From a checkpoint of a small transformer trained on Wikipedia.
Size: 7 heads of 32, 10.8M parameters.
Architecture: LayerNorm before each block, rotary positions, untied embeddings.
Training: a variant of Adam for these matrices, 788M tokens, 6014 steps.
Each number is 128 + 32 x the weight over its row's rms, rounded and kept within 0 to 255. Layers, rows and columns count from 0. Numbers have three digits each. The size before them is the row's rms in percent of the matrix's.

# down: layer 10 MLP down (transposed), 896x224, rms 0.0599, rows 585-697, columns 168-223
# up: layer 10 MLP up, 896x224, rms 0.0594, rows 586-697, columns 168-223
down585 070:162119105182112167122154128085126156105100175155136151131183092119128118180109148152187202108137153111131070156185073184147152163152109138116164106154133134118072163090
up586 109:166159103150155117136137056212085176106161042100188171115137166106185145082124145089145146125064155214154148205110148178087126113129104129124145131182218151127124098108
down586 099:087103139171138090096106157112126139123164133157133113111144101189175102158190121152140050109103149174109154134140181143123130150124159164071123173130170118081106146147
up587 104:129111158156126116148133131159120109081097147074189095096118145125089067177121137112139120089093152126145113111110195130114055060121152104150126125184063139166134092146
down587 098:099074142159111059050102172163127183129160164141137113123126095157107190065110183100087095165108153117124125141100158154127215124146123254078140119109127124140143162080
up588 073:123133116102091139154084136149178137151105125137117080134071217144123064119152145199158126128104145104202114108103076108113029041136161091073119114121186121132109094129
down588 075:140146113117151136119175068156137131129177138130175215123120072179123171108105185100174166110133126153123085149136124137123203128102105189108136121103103170112145144151
up589 087:131084126140150140147149121125115095143149158136085074182082135119088075140152146085075120123160122100221143128140199177105114106142108117087194163127121057053109122115
down589 091:090111160099117185076159113103179077094116119184095150100113135171149107144154128132110149100071079155113139157074134146070093152173176137105118165071145158177115139174
up590 108:151193115123078136141140156131143145098147082116172036104174104076147072144106129147141152162135174136101144140203113137121098099162102112131119142149117156089134166127
down590 111:119096130142106081101169169043132164132148078126176109110100054103112085114095075199123146126138144091037135135100103105115107182176136081128105147172198108151100177196
up591 110:148149125126069141134148125181136098148086131102145126116119088102091098157145086054136171131105096157105106138116085187150102102111142117115104146125043113134117104116
down591 110:095098078115136120119071140130089168139167127143086102049140169095114178120119151107203122088196101109121199114134155160086111126133114141073137113134173098127118162103
up592 103:112130140098109113116130096100113178141077111141100139140119165105121138108177148100118154158130128219116090152123116068139150127153108081112112044153136118123156164111
down592 101:171096199149115162137128063146100093128115096132100140131149069121140101113122140115163130130081210155067086119083151176142143171109124134176113151128130041132155171214
up593 090:146102121101130099132181094144112151118035150081149112158120129100127118113096130112188142162137137116140121142137123127135129122117101160143081174121124110088194126155
down593 092:179111111139145125142105117135145181083162117086153101115127139088121168126074132172090143095162037151118098130116094137099168067155126085170128121067149124155087097145
up594 113:129140100197160090154187019061142164106091142161121104125149097104114108125167158136146128147132152105123159131213143094134128142098114164123167137170151186127181152153
down594 114:178064091137133105130086122125106107084075163084145098135169093122122097123085138131112164083104081159165082091143136091101107136117163069172136141142158177093166083125
up595 084:149135160074140125107149161150156149158143095124127130118078085111031147092128125154098185079092132109173116100167110136135119141168165125197150113186168046088177100104
down595 084:164098094110168088135119109094154096119144134115104152121089167127120156122121135135175072152053136082128172151122171139077166105179123127135124109125041122173109070124
up596 079:116122087135137130131064113125115072142148114118114077142131103069160134157179072100097172143129126123101106163107150119089120094136138126069135071136128106085178143077
down596 083:071119115174077150185161083155139176097134140132097153142111134189130151085094134178124095134172127122110108154157157159179095133158139111169145126138120051106103128114
up597 099:147110173123113137127181138113143137132119119171108126130121154137109100104111150142145132160131178162147147105165129051145132088113081112129165149112091155076140110201
down597 104:104205104198186217097075178120109131107153074126125082123167130155131099124175098115121115187153109104124070205132102136125128128109143106138103141133135058248155113063
up598 103:137169135151116120100118163185131164109132123167148129114148078108141150129136079130112184094145177100071155161148105121070101069063130102153120146159035124147131098150
down598 107:110139151098069169088162084064061126166125129117157095157126137142137138089093135072143132149082105133147081111159073163118132148124200136132095082124200156122151138139
up599 105:132149170116113102139111119136077100087150063097112126123086169149119161153135139121125156186127148191135083105071095096153055069123123105109127100145128125131151153143
down599 104:158185139085180111078118133092145100187183127123108113143126120182127111111078096101093169153169104182174117091070128119149133193110178147136138097045120127128159083124
up600 069:121169122075096115135093158178097148161119111109063097105131095119116112117181134112093153108086116166113163133157080157105123107136115165176157107132149070148110124128
down600 071:171117109205132102103136061114150148046127120113166174162176159155117147077098097105142133090189136096108102121164120080157190170146099139157116150119121168093123111125
up601 083:157153096159129153115130119152124131125105170123132122176171193135155082125154126177132121119159145144075116156113081106121054074156137052105048123114152135118132098103
down601 078:145047147072112150093148105146150117132124068120096111121130140133090170126117112123167096133090103115139125177089137116115177142115109166194188149088187161170100059124
up602 071:144096140147112099114083112127173198087082142173138087145094077134040075155205089119113102125113120170118105147165169166167097116153164116137173145159137079092158075130
down602 075:200126141165170098106138113120191142116181106124141166107135085218160135115131147114110128092154123065086118134124103086060139124142081164160113118044162159123113118154
up603 095:167170184163119149095132103106126137105128126088114094207087136181154170195193134148187138095128119178117141186121158139176145168081140108133105121138116090098180163151
down603 093:129198067127124054149132095198204115108100108130104142139135206103104134095116095095113148159106127135115160057184136143153065054131097173146157123148143105116134097141
up604 103:155161075176135109130129102105113078165140100136140090240108147104150103101130134042180120106076104110092122136106099101130095125142122175142141060143166136140193109148
down604 106:071132158088096101167135178147122096115178177083166132073099118117154096126163065158135164156096173039154136115147127049134096138205161108094108136140143134205162098176
up605 101:147126160121111126113119141113123183113190149049186168106133095062115097137123116148151133115096159185060137133118170129100102052113138103110132091130135068102127103154
down605 102:063188135162116158137179109150056113116131140137084131141102174110118139116125104076116113124154066165135167111111143122101176191172147137098183195193105125078078165121
up606 104:125107097133112113138134160141100104122115060124116148125111170102165073176129126122143124125122138143150106167116122087109125158119142149076145176187102129157219135144
down606 109:172114155130092103098124142120126126056129161122134175163149129110144119158124131070203123065157155149175138117141079165158060146052116136095207144128164175120141140147
up607 107:161098151132124095148120116125179129122114109163175152105091180161147091089154174147093112111117129160136162084164108138177172160134162118115100164141097100134127072156
down607 103:186102169109115069095145153145104094115103153145115135081119118050072090116091070093090144120112122081143139132128140160137064126156129118151136168126139105199109112170
up608 109:183154167116111101107126151174142085074132165148089097120080056085094116154148096119152147122180134084106155168102153127193102147083096111077113092173134119108129045155
down608 106:128205086057111166094149143138113103170127141164143147094139124128096119137130171128074134167078088083144175148141076089128121102172147135054135149083169203119089135166
up609 094:100199158119073145129184178107107134142109161135089174118147187118155126131148130097117157132130116095051172173113082104128060136185135110152188171130081087170122153151
down609 093:255116096097192152158091095131138162161126167177142099136146117145128106136127129177126140140115151156195118067117153124134167155109128135117102135160146160115121107065
up610 090:131126114119136138131154142157127061091063189090099132129139168121118065138070140073128135119131127125087141114142226164127101143149113096149182173155159139095131183144
down610 090:142111131095135148063125116119147145203122081123146115120086187134187090102133126146103177145141133181136164133102147122094142102122139204153104063132213193207105143099
up611 101:173138133201073163188106054136110124112160134079142091134163093074120113179133193076184129161126147117149113108158096162097116143127123153169166102128170187107171162133
down611 105:099128073097127117177144096141117154163141153135108135118132166142087108138136124129169153139082121148134135117135131092100125094135127152132122150121091142105136026125
up612 100:150095111150138106198125150169140089139118163157171133088126180116138136102136166146134174122130135098167169121150141171140121153101172080048172193168144118131180109121
down612 094:141216203064099133090120068084132135118092123106077143064126193113121180183136135099143099143136135120143105152144070144182138091136105085117158133179154088118148140158
up613 102:164112154142103100115105157171155096119154141097124125146186092139079154123161104141121179114133143148133180144147138107095095150124137116112101129112118155107127082145
down613 098:110156143124126191154190130087102088154137063113132134105093096118132110160107148119075113146163091171128135097063111132069137131154173135163080107149124127144111166129
up614 125:150195174087135143182091143147135142064132094133139096129142126130122115105115086194115174156137100090108133175130087086137104093122112085091172185106121141073090137156
down614 127:108121185113162172124113125100100117130111150114086200144087115185150146132159150093140166116164118087087117168111154172177071146073135103054091101146135129084169119102
up615 109:121144153128088126209142116126072120109071089122140157086134130155127148177112203132123144156080163129100157168218171109120119134121109106145064074169108078140154153139
down615 103:176185073127092131134103082131158149140134128196185137123128141138145133185147122141114069100137113074114130194100109156165134068109096139113126173134114099141100112075
up616 115:142113148048144155135112107156119143126159196099179109149127154121104139181082145065143147115143107141093102121163145102153159101079102069127131097151104107130131144110
down616 106:140182124106168087073141107111090122194186189119094158129130158136079117142161150153173139165135127093098137136129104154125139110100091153149075078098153156101121109088
up617 067:114225082077143125144162135131117121122147111140148104121140124101152076141110148145148150204085148141054142143122104144141124113080124127026057165115120076162096165153
down617 077:174115093135160107144146128123131149079208133136143180141167104171139147147090152142146154110141122078102104106120106103094154110172132191158132136137152171102112126163
up618 073:142162151130181125132085126153110175114121086171086098130074140160144129096099129155067161124136079157101076180098146189124213114197094109060163122109170093109120110179
down618 069:098135108151095107164122129158154139149173147175134148181136111102104196171138131083120131140176097095127137142124141135133103154098079145201179108084086141118091099139
up619 082:155106152135150155186129117085103142180130138134161107137136116087099149131134127172069099180123132139151136122120163165136101142037129131050095125161171163140157151110
down619 085:255109131155082089118149145147124136126135117113107166125098129119145092124115113084145193151107158108122106168100090091137119109114129099136171115180118111128130102100
up620 109:175148114110151056096197086149108107069163133095113156087161120099177160080150127105179145077117194122193131119171185097151076070157156120093164112128131099139067150181
down620 112:208121105135122081104123092111167139105152164100126132122157163154117133136116084099148126123115160149160137098147150153105081128143157106101172160092125107095112135113
up621 089:122144116145136149138164120171150157136143055057129114107152084085115110100114136166061228128175090173110076138152119164077171085126178135125066148185159135081148113150
down621 083:093128145104088112104132135169127121095160160158096127067167103124184126140120091131144088109142162183134190128170116079149092064125103144163166121099049150081117135131
up622 092:114178133140099148134170139138070129142154156070116139153134120158088079174172095178103126121160158175108097120102170094133084076120144105143140110141167115129131069130
down622 090:111202159143157110158084124185138101154111139082145118109122113111126113133092168101129099109109116137156142128144061129093134114136101092034151183136124152131072132071
up623 098:124102141138143093135167079100112151068168164097110116121104193119149099129133129112081149101110115153179117127126112061147129116186126124159108145112110130146129125116
down623 093:093115180036116106148088130144165148175108104121150083091128101132075162167139137084097139091128157131121104145183159114098134124126158110146105154065119150071155145167
up624 081:120126126129123142076158101175162149098142113175193103115122144105084049140079102158229154148102109103106096122047124091118133087195121053086137055165108061145116120163
down624 082:152107139090140107153073160096119113139128077121076109110150132166143146134094204103117094130148139092206202153133128145097121172149104132174122135079162168124146140097
up625 107:129187092121094099147151134212128158118157068101129133081142121101081048138051153151100140089157094169098182136136093132116144103131116147135158086163137091099166158153
down625 109:177171127090081114166166111093154137138140110090130109102165131137122092121173125102110135165096222043122141098139131103180105150123123068131109117119134128146096116111
up626 076:167189103079078139112106136093137109092138142127184143206135050129061111118105139147120136081155124150115117125094091163129067103106098107209041073205108158086157125121
down626 081:139094104144124128126186134164141100070117173167167144129122100125147174107139155124170124094148123091157116041119173198206116138155137164159157152157118077110109179125
up627 118:143135109128157140089190137181155061070086075113116132138183149102109052163109107153113238143182135093135128153114128088170151119127132138146103072158161124093156076164
down627 115:108172144129101118096121113092084099082234066089113171074145110199171094110090119118091085210119167180097157182097133106140119124105065168125098136177165060193123137151
up628 072:108088174112147122137124168101126149168060192129121146135127128178157129131113128089089140120114108141210125173131140155138116147116131063144152078155178156101174099102
down628 073:178136113119215140111149108178160195124181117188123154162162118122120138133104097115132162162187106124118097130121106112135137140155080155150089131073173192122093122156
up629 084:146090101149108137142128130085086164131117113109172107146103115135094156182120192103159154107193132152170118134169128170105115135120063083131156145122183073128165139117
down629 085:121164147107107085068181085089113136130117103087148133111101065135103183045119133112112153148094191151124193148077099117157148151140113205112057140101144167131093166133
up630 093:120133143107074095125108131129170163157135144047085127097226177141109104109186114168148122120166179077167194192112167100130116111136202080130146131146131140122128145134
down630 100:110129142145121165145121182121099141134135129184167166151098044090086117130113152141102109161103100143108189112165080138164077096159129085079136117175103135140186109072
up631 108:153138191087135132116114145119151090088125140166117131100076153151165164104153161171096119097116144149086122154188146019110123122164067125118111100146173131101156114151
down631 102:157177128138104115138078108103113070121113155204109140140163108125092099179082075081149200199135143126067139123106217224159154126143152143155140127101114137112122142126
up632 106:149122110087092073107162186145133159098074128177173118119103081080126130093100100163098137123139110158082082125139174181172183107123101114160181110162107139141126108106
down632 103:111184111209108139135115109175144108102149145110069079143169111144088144111157151078140136081204126177170116116124122130151170157161142127081124151081158128200124094059
up633 079:152089104146188137151119112088107156131136113149149067181150115071078105140149159159122132118125113138118165121093197148131172141108151110150130076150173138062096097099
down633 085:207176119155141186032149141109107115137120149151090127120071132152162091150142051087103123145158126161111097104139088124109099115141115144127141130165099131145113110100
up634 113:158138125171129143147164095155118100110129096121137148120113041079115107151085183143090131157081163189150147102147056077173113108140112105126140158126137110088143135112
down634 122:152179092099105178134191126197097132227156143124056149110128151155167079128132121119135121123082094090114091168111149145139093120106171041139138107108104147163125083081
up635 072:088108095106126102134095109100114163135116130139089093178113085051139104130142083128130155138125152201045156132136126148092113106127147128055116170125150065124145129168
down635 078:214142108138104091137141116181180150074171109147162141145110101183143111134095178082135165115158155100123117134103103118108155154084058156135186105163094190136097108135
up636 098:122130161120105147098064150186096156081144041129133098144088123078109103141120117144175182042132158123079087087148173120174146090156109130155128107162162052115142117149
down636 100:104134028141109100113136125098126126157057092094136130114130095139099152154150133127147117131167079123128117122086128126138123087104170075174158143089112166150112032115
up637 096:149080167137049138125125137163061143117157102155152118148151057112164129069123146096105132147159142155130156154148126127125133082139113140175195138195160104140148121191
down637 096:074132084138115193171164101104116153113137082119132122159181137168196140169149125121074116109094080206162087034130100072093131082137055135181164118100065130156101108130
up638 105:126125127150145143162144059071190173121113130129129171119158199147126122127156181132108171110144114142151180166099106098131109153135137084125141117176084158105156125138
down638 112:115107090187106089071124146131070189072167116104140081106129108150167184107145140124139076106142158107176114102161115175136101122154152150177153122110131121146130177107
up639 116:155100107162106120146124128085123112160122124094104148111144105012128086174164153093133142162163160113181162147120129128167132073159161121162125129184068130120167161131
down639 111:129110082160092144079095132107140136123146149171105103097104049101157133145165111182084061128073140164142124105111118139171147130107115170141135109125094158117128126143
up640 111:137084086145124134076070128106100089137167104091145094123122108127143130075159105160155158118112095101165184114165103106076094130095138099120150088140128111116142122163
down640 110:110157177095118112110166174099109155114156146074119137157159147112159099153070084088174094120115147147050134121143073166159202169150159093116171092123160154124124174113
up641 105:166168155094112159140152168110162135096160114148140158138138167122074137074095120165052152184071100110121131132111107141117146076191111096125173163120112150109079114113
down641 115:146104128199140073123125126119123148141102091110100103118084081108155121147146177108163050102116109174186143113139140096118143144119144088157147071126093114179154099155
up642 085:171166142191130127097093124195176115130082110132106080124164139041166106129142158158192081162142136100150188144152138160143111112111131100105140114134146184086147166160
down642 089:145065167123123139131173138085187130118099125146106147145116141214105135134113108133112080130103116078133057131144112146163150121087117101096165148106164084117115202114
up643 112:144098126086083123162116143143105196144111049148146159154132158123177159119113177063078133131175131150125086190077150105119136127111144121101134135120106145093213110163
down643 115:129105079153079100153136143129133148138155199103199128161162110118128093093152140125138145140201195138104081086115139131128124077147143153120087117039146134114124162197
up644 111:144106097151101094142119147099113162131116136146125127105116080142136119085152128107110136118132096115124099153142164153162140119128109119178112070129097124143153089161
down644 106:116105120128158145115150151155202121119100118157141119106157069122089162062137118127045081098116091131167057172089083173146124114073138118106141141118157121141118123184
up645 112:139127133079145088112136076066141156136120167128086101095153085136088101136150160064125153173143108134147212137147147138193095146140115130108125125196129148138150122147
down645 111:164102115110132100137133163130109071120151164126155076098137163125169052127091160112068101149122117144140119174124110114128099116178154153107109108059145118112115181169
up646 065:169161080127104087120179150125157112113107155100171088132112080099108087122177108132101100189091139137157142176191114136155069109173153102110073119147149143137130164094
down646 069:187085144120120176141097040133109146106157103151146172129152120151146135130078154084143116092169136137127081114114120142114159177117103125163150135164106086168084170196
up647 113:140160122068145093104166077115116147145157116112186097105144165139121076154112123097071165158144155108138123200231180119106088083120157128115097137137137090069125154092
down647 114:113147112148079156152211077103153126067146090119147143121155115095164112154136118193101133088114106130122100122138119103120088197158116090128113140102145068146145108168
up648 107:127159098047099139099120151145096142128122048127121104117126084125076161090095170094108179185132135136117127179173120131158166133109143084162128136146156075070095146177
down648 108:096053124178147085156140133129092125165125151121128088076118153107179146195140097116063165119125155191191160104133100132108164100129109148137135201147082136077112180162
up649 102:128163156152112094125151194121119156121134112136146079181140145119105139255115106062164132145155147196069149184105145119112117112125123085132164069136119114126174122169
down649 108:118076161090135124156119138157126091206119151141113120129098119124117115152126119128144137115140081166124109108122141104141156122155166154098107172107129138073122181107
up650 122:154124094180146140072126141151144151133171073060164135130109089100163141106149121120150129194192116160094141093076107140141158117118148119079135090128183159133219106138
down650 124:135144126127095123000144113163166114174119107142053146140118111080127202139101048126146164143086154170124135108110092183112082127142148114144142081088153177092138097183
up651 094:129083099102141143126191116102151150160161171074147110130112136128130100101130158078101186104133151168099124109079122109140108119180102132206100151178126141133137132113
down651 091:059148157114117029164045107091137170074145074137074129103141151196121117161166150117145095101134150068170120156118129134143176117110114061114110133144104132141161116159
up652 100:152109079114143103112151163137118143101157027147124094114125173043154101095124196145097135134106194148087153124169184089112127117149133105082137151130103085067116164126
down652 097:138128130077145064100073105155148139217123132183166119128113151127130150109091122077120103038138191106112107163121171077125122149080110138118113187147091147153141088156
up653 097:193114109127124117170142081151117132064046154083154114185141167162127156121179125106176142122135199129104123184131123109127112131135117117159163159117116072092102160111
down653 098:062169170141122180072087180153134105076162156233131110144119094117159074128090140113113090071160134178112143118195085144128099166119072093147116129119133120149063117093
up654 072:134182109134093170173103110106173138117157156136154087155106080088055173145077097202119132117146146163088103145113174108099081086143199105115162153181088081123098141154
down654 080:154156141113104129171122149151116166089165085091107154149139120140163124119069117111149128114130133092113132093076122112131178192097108164142163123072115131105109089147
up655 105:144056177122171086109140115073157069123131095154136111110090129071131168144157160189057122105072098166171182158154142121154124133137139055212170124155116092118160041139
down655 099:117088142174131103106163195097162114151145213162097137081187123133137156089108120102149102150137163135118109130081143112090140162159121123156125081135142090167124159163
up656 112:165116174085129142139142110102099109110184093115144094131135127114118144156160160111133122174115123155134164135177169066127107048139068107161107105165142148098132125078
down656 116:105104121178120135065138082146136106136099088139156157134124134076123142109140098117158091154110117162129138136158109175115130153048097087147147101122132124148156131145
up657 097:133108153106110166078121141163111135114202121098140095108082139112163123147189130160147122107120189074089121105124119103121086156111159124139103151162124114121172107165
down657 094:162156133076197047109176105107127108137134046165135133121099080144134146123145069193145086131143164113181141087115114098110142136099141134100167130133103125159137105127
up658 067:123092161117083127096100185101133141145139103117114097137131164135138144147190140109053123186101162154154146119156149138140117130147085094129158107090111193134130065108
down658 079:149139137125166098120156072131115139114191084115111127110150090131136153120081156123146112140126163130128111165111141071128179178136087142148151146115109147141087107148
up659 106:162118149145081109114139124143112115166149097152113114097076180108063079129096164162057136097127148165130128155158122105120120108202106177170111071186102121120179092146
down659 108:134105111113079194108142150082150176191212089181133189128075132128138123118178166064081138139093151156146120177108115178212182135077130133117154118190097086118159116172
up660 089:154101178095137114165146148146170148146159098079167138144110131174083131099121128149115109129130132085118059128155112150132126096108105150130093197114158099103107131124
down660 086:213104091166184093102117119110121146127131098119057151097113149073114083164205105128103151192165134139147165121064136075145142172150129091095195070184107144144130080132
up661 096:150095117093113140132108152157080126057170131136169122114170088110089101128098089200074153175123136071136138118165130156175079108113136095150138117103123139122136180147
down661 100:126132148123075091122136127152138155116121122132136165168121200116167151130139107126132149112129089189138168133145110104116024154120115156186129185115094093086127100219
up662 125:147117129095047170129167146129064123136083112138119182113089134110170101135098188164084169092173117110163159122098130152136131142079141098096114138141074150118125114121
down662 123:054123109144089149157152154129219123127065168141118135106121087128095162091172188192077171115125123175114097112045133104119126160205092139130157142130195137135101140157
up663 102:199116132147116078155135113112169061122159132073178080138078095078109136130190104139143227087115134115102121136132140120083114161119141098176182131106115114143121085113
down663 095:068129054091156180088094115127097163079130102167173106122127122154117097113084156108100078125088125114142154120074145152134147103136148160162024223138149066113146156144
up664 087:162152163143120195117126138130097098108141121190160143135142052159087165126075092150112149115118095134095112118178094126143153065143081107145178122116100138089136202164
down664 091:160120123101072102144157172155198131103181177154126073091143199104143082117107114108144115089065125149155116128132134135133128090143071125160171148140113159166069095087
up665 102:099082150165105158120136117102139125076125166107091117138192051085091174191128147111139141224130164072127088115132137104141120069146127131173146123151175139075139127109
down665 097:152138175133082118226109126094131136173111120165123136148128091121071167167133123132129128072086174114131077130098117144129123108106121182139115103204154181135157092090
up666 099:127122085161143196127166128148136156129092080140075101106145103164066140155106133162095157102124141120166122124150155070154115083115145132148156127121092088158168098102
down666 097:151139088134094096153138119155153079148081145087137140081122147118154118099130150132184179140142122159090119074100170142163096187131128142135116118125170169101137126158
up667 106:140136128073171168160113164098144133144106125070108144122127218195142144126108125105165124117124132098061101154096148135084128107144209140107062124154149067133135115137
down667 099:188099129094132074088175147168131170136104130159119119172136135143112146129184133155139171129164151161158131129126094090125162116081122123161106127175127150153164169101
up668 105:122128132098111106108085116148087032088143099101164070116147116153145158174140126182129158109155145143166116118143162150187158074078138115153121108147098115159121100159
down668 102:100130089157084157149130083124120189184111115111080099170130170137213128108146108121096122141189140126086149110142160168095094133096061149158125128123116123166194103110
up669 106:124127162126209164111127115114137141092054104138143170126159126089152146126117146059143208133131166160122133138163159080136083133155112105120118169175138152063170164149
down669 104:197129156139137108122084104168156137090127135132094130105131164115153108105081110119113107144119126174159153115141118172207160081098115120128103117097125155119098153149
up670 089:132089182127136153104143152156084128140160158121151063139221138154118046131134172146160147172194107168168070130117103106160071166110087173148152154156166180088178144173
down670 084:135148116094148165152132093146224148089061089125118094144126081162160109143130105110169173085117198098108130134084129134143143142116164178105111107145108157116101090114
up671 102:173131166223209102136102064079053134115091156151167146106157153132122090155120147157100118134159151113085145144146172110131097073156114123104147148163107079092187156158
down671 103:151160069085096172133122120118163156099088101116142069147167115103148133070085169140135152102162152129138112106178172080187166178131114147031123163152166065121092185105
up672 091:111095106195055123244110166158118158149142151117119143158131093176090118163090149135138138139126131117097113125135156148154141130133126106121050087135084088131156114203
down672 084:106122112186143175134153122156138137127126146138176135169156128190125139104132135128183140108115149129125173137173102150137110150118130136119187163123091207139198130176
up673 096:151132125164119113159100083105090155140117160145086163132159196065063162116103115164108139131088118182123181194138105124112138102154090113127169167144142184125134152123
down673 093:157167111102165170068115115158141158146122116140146078098146152118179116083088159100150170058147128083179140097100145135109096121086110129093132139160142112104183115148
up674 078:188184097143146127109097146101093119107086124127134091180135085110122146148180132056121154104063113165091152184134098143132128133125171145088176106185114064123102156150
down674 077:186116183160121097130133125101194166076173144141084183159146121131139149122104167133103082087096117169105091103142152173111128145159097162126131143098105137095100118174
up675 106:120108091111133143143088180127156164110161138133119138126030164134142109147132110106122115095113160103136140170121118098136159120132152101144143087111155117158128106135
down675 115:096072145193100134111185205119125113095135109101172149180134141101063124154113142129099127109129137196107116091114112195128094126074160128200128136120142139064080179111
up676 114:136095100109189125106131132156110138062108115103119156064153149127147104173102139133145152122177135130143145183096125116151124123123152115137101073169189090114119141118
down676 115:144133139135155172132097167160136126132153110158137127108127172104055151062077138174056136133133122139126130066117072163113109171145164121125131139129134145166104116070
up677 121:156120178170098101206077081076136137104082097107135128142132125145128166136122139147100119105086181140132159136130129154060145141154102127141132144168070114126145159137
down677 118:060139115145115155175131079093154138170089067112110136145171138137131125076175115128122166094094162088144156118108159129184121124153116098149128159154090081144105091096
up678 115:155163096154096134131028113133114115158173191089132092077134114099112121159088130166119148121081153093166122150165113090155124150130139109040075123149105146120147155145
down678 113:161111088108074165139177178142119127139080137174182125099076131172192109114159079171155134101131122134107144119059167151159171096153135081117147116139111080175146130140
up679 096:151160136112082143113134085120155084157094098115153106151221153151146132153064127145098132110134100166131137075106093104107107081162143135056162140140102158062109093110
down679 100:200174184092162127114126110092121148115104142135124144132057103116154106116180156141155109168141167063118137129104169113139155152098120093147107094100099135085136195139
up680 103:175155138091060060125187073194094125095068089094155111078180164093147109115061104076150142092133147069153154166136083114142135087157106074131124142123140099129136166192
down680 105:166139090117141094192145104159137136199168117139177104115121044161063164099068149134136056212097120100119134056108121136115136081090135147140117121138106147152116092138
up681 113:136127146180130145152100137144158133128129077144182070148139131120119062169152147032148137164140116129161089109152114162190119135122150098155173106137110176114120114117
down681 114:127131084170137105115110101116063171098116109141070126078065086133082159117109117163171045097135158134141077083127131112094099182139166130114125089108146069053077184137
up682 109:130164172144119150136145134163117174047168208118078105094143159169199149125157060073123142080139075152136190152167123126131103138140197122125082070167175114145147076129
down682 109:160129096105152059067099074105103141092181137123113141157129186091115128083134108136156109155123142105119087108163112153132081188098077217123078160127102085183129097081
up683 109:146134192157124115151128139098084178130141116158163147112163187078099091177128142166096178105105114122093145179102113104091136153150096151057178116132109099136148123091
down683 093:113164063131150146110110069135092029128163149114114115125163137179117113087108133087135145139111120116108143126138137138115127199200154098148071196104163106102152156075
up684 103:134149099127156098145177120073175153135211113152179115133102140121099098090156135101114149091119159115177116131160139132123138111108099098118126100151141124118175111140
down684 104:113134178067077177171218101178121090128073096144094111128160183155074109141113149125116175145111156106095177114105097105149127121085117165123134179155127108096103155121
up685 115:150120145141105116117161131135090113102129163107140131160074137054122103131101147148126104163131111158139171149165078098168102146083102115152075047166077109099124094138
down685 108:202134112166098121129117113148103171146157165132101128114145120099101126145143145086123127143117115148175123112147169165110123103074150115108148169068129155127176135123
up686 103:122124103137152147145148148078094150098156091067114109122153123082110121108130177107111141163139166154139104140057138142088139071108151131116075045140129116124158130109
down686 101:115118154115131115154117116149087115159095194112144141145097106183139109187112065101141147115191130145114134099170119147160100134111106118103152203175125169101093132114
up687 107:178161117131089147078084052116089109135089086098120128140091164150100116156083100140099100085188102148088072164084086107153122049149137096138146118125097104118113130129
down687 108:170154108094096152187129135094118158097102147099097170126134100146175143115119110112189104145109179159151235089126117203112099136119128135121088128148126156135136121124
up688 098:164213114171084113113156127036182184113107139067109085163141108104131119172132132171122135122107132174156085145088107123169200117128141109145165135120203122152133154111
down688 095:115152111084172197117168130197163177173113107128171154163071129127153130070123102137125150117119076010103212119200109126126070144172122152108112103173104088113115169094
up689 119:133111166095088083209104144105135148152120129152190188101136077114132117088071151100130118133121129166108139090162146134140147095159137134084146108125059129073169112189
down689 116:096144118187151111082136147132098126220086112099142145173120149096078125101125135115154179107194131082166091143125136132180125092123098137129124090098148104130102142109
up690 104:164150116159130144149155150135111149158116056140096088135116105158051104109124166141151141129153124096159104122106151100194151116152133087111160185159169122084113114170
down690 099:054170197106104110165159131134094098113186091127106101142076163091124132126127159152165120096132125097109131087118147158114094143063128113122190151165128159133092160145
up691 111:138122137114180120150138129123089156122137125070141137145132057134083109182186140113146133091189082117130174175175150132120177148096143141136112119160053078138167119201
down691 116:139109169136128083107115114153158154133105142116148099188166074141095136057099142111114127091156126139105126137183097177093142158134118049112191161183141084126136105115
up692 108:142135154153130120077202102096113183148136143084110123119140135135167117087160110146135137148128145171093124173196143036129118150207112105133156113122145104082116133132
down692 112:158089112105135115127082103183124124214131167110132128116104149130133160107141120130096099113121128178106174156139157105127149096077133086181203096111105070154147174139
up693 121:164168114106091102106177177157092125118170154146194080186099116171145132143118174143133141133091122122124156127130089146114109048122108147132137117163134153106120178140
down693 125:139129101109152096145111210131155142134078147142078173114149135119086156137095154163061127138148074145129124150149144155129117111145162137150132136078132101150085126156
up694 082:146152128105106126085155090133130114116121102119113090155110145116106115170224144132127128164149129157139168113141152029125051086087156137116116109165123094097129082111
down694 086:109167101143128094171110144085128114108147124151151183105141115101165081114142106074084175178132153069126097090127130089147098102116114118184156113169118118139119147083
up695 121:183125164139133119114111141167105132072135087138134126131183174132116138140118109079100166127174140142163089127158156123172133162101085145151133161115135131141138135072
down695 122:140114093119072123127124143112184100143144128103164132071166109136139184106147045103089173121062179124103160153087152120181166111150134096133111149144109093179144144130
up696 111:127209119071123118133108094073077082112124102078121153148102192118165134176143162099104111158158129114078139153177124081137124132201128135138139112137168083087108119113
down696 104:151125076199172124107135112130113149125179125157165119115167110151133170134115088120175119048121149165124130098134118130123126152102134161141148134079091075170124124143
up697 080:174159106144157142121114106125167109178133123135100131132072134132091150163122175142138115161112072105155127115073157170115108087141108098112071110172174044116124115069
down697 076:255159129154066076157125161153155095127146154115125096089177190109117087073128104077147189151141104111128165169172184084119097133109127156105134134140095137115123117138